config.yaml
n_head: 6
head_dim: 64
activation: "gelu"
norm: "layernorm"
norm_place: "pre"
positions: "rope"
attn_scale: 0.125
beta1: 0.9
beta2: 0.99
weight_decay: 0.19
lr_head: 0.00549
warmup_steps: 532
train_tokens: 282200000
dataset: "wikipedia_en"
Each number is 128 + 32 x the weight over its row's rms, rounded and kept within 0 to 255. Layers, rows and columns count from 0. The size above them is the row's rms in percent of the matrix's.

# layer 6 attention value, 384x384, rms 0.0301, rows 182-189, columns 0-191
size [100 113 108 102 106 109 113 108]
[[208 171 133 171  74 149  95 175 134 147 162 157 134 139  86 156 135 123 139 124 145  42 168  83 148 122 128 127 220 150 155 115 125 134 169 132 119 190  99 110 210 152 113 130 119 182 107 132  94 114 165 133  78 152 116 159 129  85 153 118  84  83 155 142 100 133 104 176  87 116 128 101 141 124  80 171  88 189 106 146 172 105 156 107 188 179 125 134 142 159 107 113 110 150 157 129 100 174 113 101 112 139 172 147 137 128 103 173 186  85 150 100 173 149 102 149 188 147 118 138 139 127  94 105  90  96 110 139 142 112 206 158  76  86 126 144 140  53 133 123 124 153  98 127 102  49  68 100 133 129 182 129 116 149 139 103 155 131 110 133 125 155 113 137 181 150 139 137 104 138 165 174 147 126 191  95  77  61 108 190  99 187 162 143  99 155 148 115 137 120  95 141]
 [145 120 125  89 144 137 150 119 130  91 174 147 134 174 144 106 107 107  69 132 115 110  83  90 200 131 111 132 128 116 148 143 111 126 127 116 148 135 108  82  83 120 161 138 144 111  86 118 183 157  99  73 182  96 156 155 144 109 103 167 165 114  74 162 155  10 115 127 156 156 129 100 139  71 176 126 191 159 114 131 117  90 118 175  78 114  83 127 134 144  89 158 158 123 152 118 115 151 134 116 139  99 103 132 132 142 126 127  88 166 166 125 111 102 110  79 160 107 108 116 150 171  92  94 135 142 183 122 140 159 171  57 166  51 139 115 169 138 120 147 133 136 132 123 136 102  95 106  92 135 141  98 140 171 153 141 119 101 144 134 120 129 142 167 152 126 141 192 160 136 148 160  90 167 130 136 117 131 132 130  58  76 208 165 168 131 127   0  71 109 142 159]
 [158 149 119  83 109 133  97 123 142 179 149 129 132 164 108 144 116  87 160  92  77 140  41 153 126 128  67  95 107 154 152 122 143 112 129 137 124 113 144  93 106 139 144 140 187  94 143 143 166 109 155  56 106  77  99  60 195 123 207 135 116 132 193 148 139 101  74 158 109  82 115 208  94 106 189  95 170  96 132 118 127 102 162 158  98 142 130 149 104  98 122  91  76 194 136 164 123 121 117 146 138  84 136 183 131 115 172 160 102 135 145 126 106 137 147 101 114 140 138 185 131 175 104 103 109 116 104 110 157  98  78  99 140 202 175 156 141 125 124 129 136 125 151  69 116 123 151 134 106  85 103 121  63 145 146 135 128 112 152 129 160 133 169 137  66 148 128 104  93 148  54  93 100 105 112 109  76 117 158 125 182 112 176 135 118 123 108 124  77 130 104  89]
 [120  76 122  95 236 105 106 127 105 147 149 138  90  95  52 108 106 159 182 144 103 156 115  96  82 111 184 147  77 101 149 110 102 126 169 119 140 208 127 156  24 185 123 169 191 106 103  71 152 161  81 119 106 155 130 132 132 120 107 101 140 127 115 123 135 136 156 136 115 134 135 162 111 102 138 107 129  46 131 131 129 103 203 132  57 136 123 137 108 113  89 200 141 139 113  65 135  98 189 150 132 106 121 180 133 180 107 169 105  92  80 121 105 125 134 158 121 126 124 118  88  97 107 141 136  88  76  67 127  91 169 118  67 146 190 111 148 187 164 129 129 134  79  92  93 141 131 183 127 142  67 187  92 134 124 151 116 186 143 150 128 185 113  96  77 135 103 135 109 160 134 171 123 117  87 105  97  96 175 153 151 134  67 124  69 150 104 159 101 143 129  70]
 [150 186 100 146 154 139 144 137 100 104 139 157 131 100 158 171 107 124 129 138 116 167 124 137  95 183 135  92 130 132 124 106 131 169 156 106 169 137 171 182  90 131 130 144  88 103 227  98  83 123  46 125 120 163 117 115 190  93  98 129  91 153 140 131 135 117 161 160 185 103 116 104  90  93 202 133  78  98 135 137 123 147 157 164 170 190 129 122 129  87 101 133 132 210 113 114 173 149  95 164 168 120  88  85 164 205 133 117 131 125  98  69 153 144 129 185 125 117 115 131  91 143 189 138 123 128  85 136 105 121 135 104 109  82 133 136 103 144 190  42 138  90 114 151 120 111  88 162 105 121  79 142 129 141 145 150 129 161 110 138 126 163 130  99  86 152 110  86 142 119 159 136  97  99 114 166 175 113 146  48 135 101 102 147  42 104  21 191 114  98  84 142]
 [128 158 109 119 183 159 187 146 158 142 148 158 130 116 108 128  86 192 168 102 122 131 122 148 106 162 178 158 151 140 111 168 106 130 106 148 152 151 111 147 140 121 142  63 129 152 197 169 122 150 165 152 170 155 134 140  77 132 145 150 118 114 122 140 132 163 188  50 106 126 143 121 146 126 174 152 115 104 129 127  66  52 126  59 111 151  96  90  98 164 174 148 125  70 159  98 142  73 152 132  91 147 189 124 113 144 113  82 107 114  89 164 146 104  94 125 133 118 115  81 106  99 102  95 126 113 134  96 130 197 148 140 161 120 121 132  84 117 172 136 152 115  86 174 164 130 134 184 114 148 163 139 138 162  73 121 122 138 140  66 149 134 113  94 152 170  89 119 126 210 205 132 152 122 193 171 164 113 144 175 126 167 125 101  88  94 104  83 116 137 107 137]
 [ 99 204  97  91 186 109 163 132 158 127 116 123 124 147 176 126 127 106 160 147 121 124 138 135  91 103  97 117 146  74 133 170 174 137  86 129  67  94 135 118 106 142  81 130  87 155  80 166 192 113 120  88 156  86 131  71 111 114 101 122 146 151 140 152 154 161 117 128 183 112 100 134 129 147 216 121 110 132 133 136 127 153 137 119 105  97 144 113 201 140 142 114  74 103 164 155 128 169  95 117 162  93 131 150 131 117 131 117 111 174  89 136  91 102 151 116 123 132 129 133 160 137 101 103 100 130 124 129  99  78  58  97 145 121 198 190 115 155  70 157 140 151  57 168 113 130 131 117  67 118 167 129  77 121 127 170 126 106 121 121  96 145  73 135  62 129 148 145 112 141 107 118  63  57 100 127  79 104 147 125 154  96  79 126 128 140 147 168 129 161 132  78]
 [164 110 126 144 165  71 120  94 157  95 113 177 142 171 116 134 133 128 144 157 185 134 162 128 128  91  88 192  90 110 159 132  94 142 116 130 116 100 100 173  80 105 137 175 177  88 120 174 168  73 154 124 118 132 127 133  57 134 132 120 138 139  85 145 115 106 104 163 136 149 151  50 145 105 161 119 124  72  96 137 123 129 149 145 169 129  97 106 147 118 130 126  88 127 158 168 122 130 145 111 113 143 161 133 115  60 151  75 117 146 111 126 146 167 119 142 136 148 120 120  43 140 108 196 131 104 129 179 202 114 103 125 147  46 126 184   3 179 131 132  97 151 142 132  82 176 112 110  94 178 168 105 149 181 120 164 122  91 159  95  64 130 155 166 131 101 131 151 119 152 101 105 123 100 141  99 139 150 126 106 109 115 130  93 137 151 131 120  45 119 119 212]]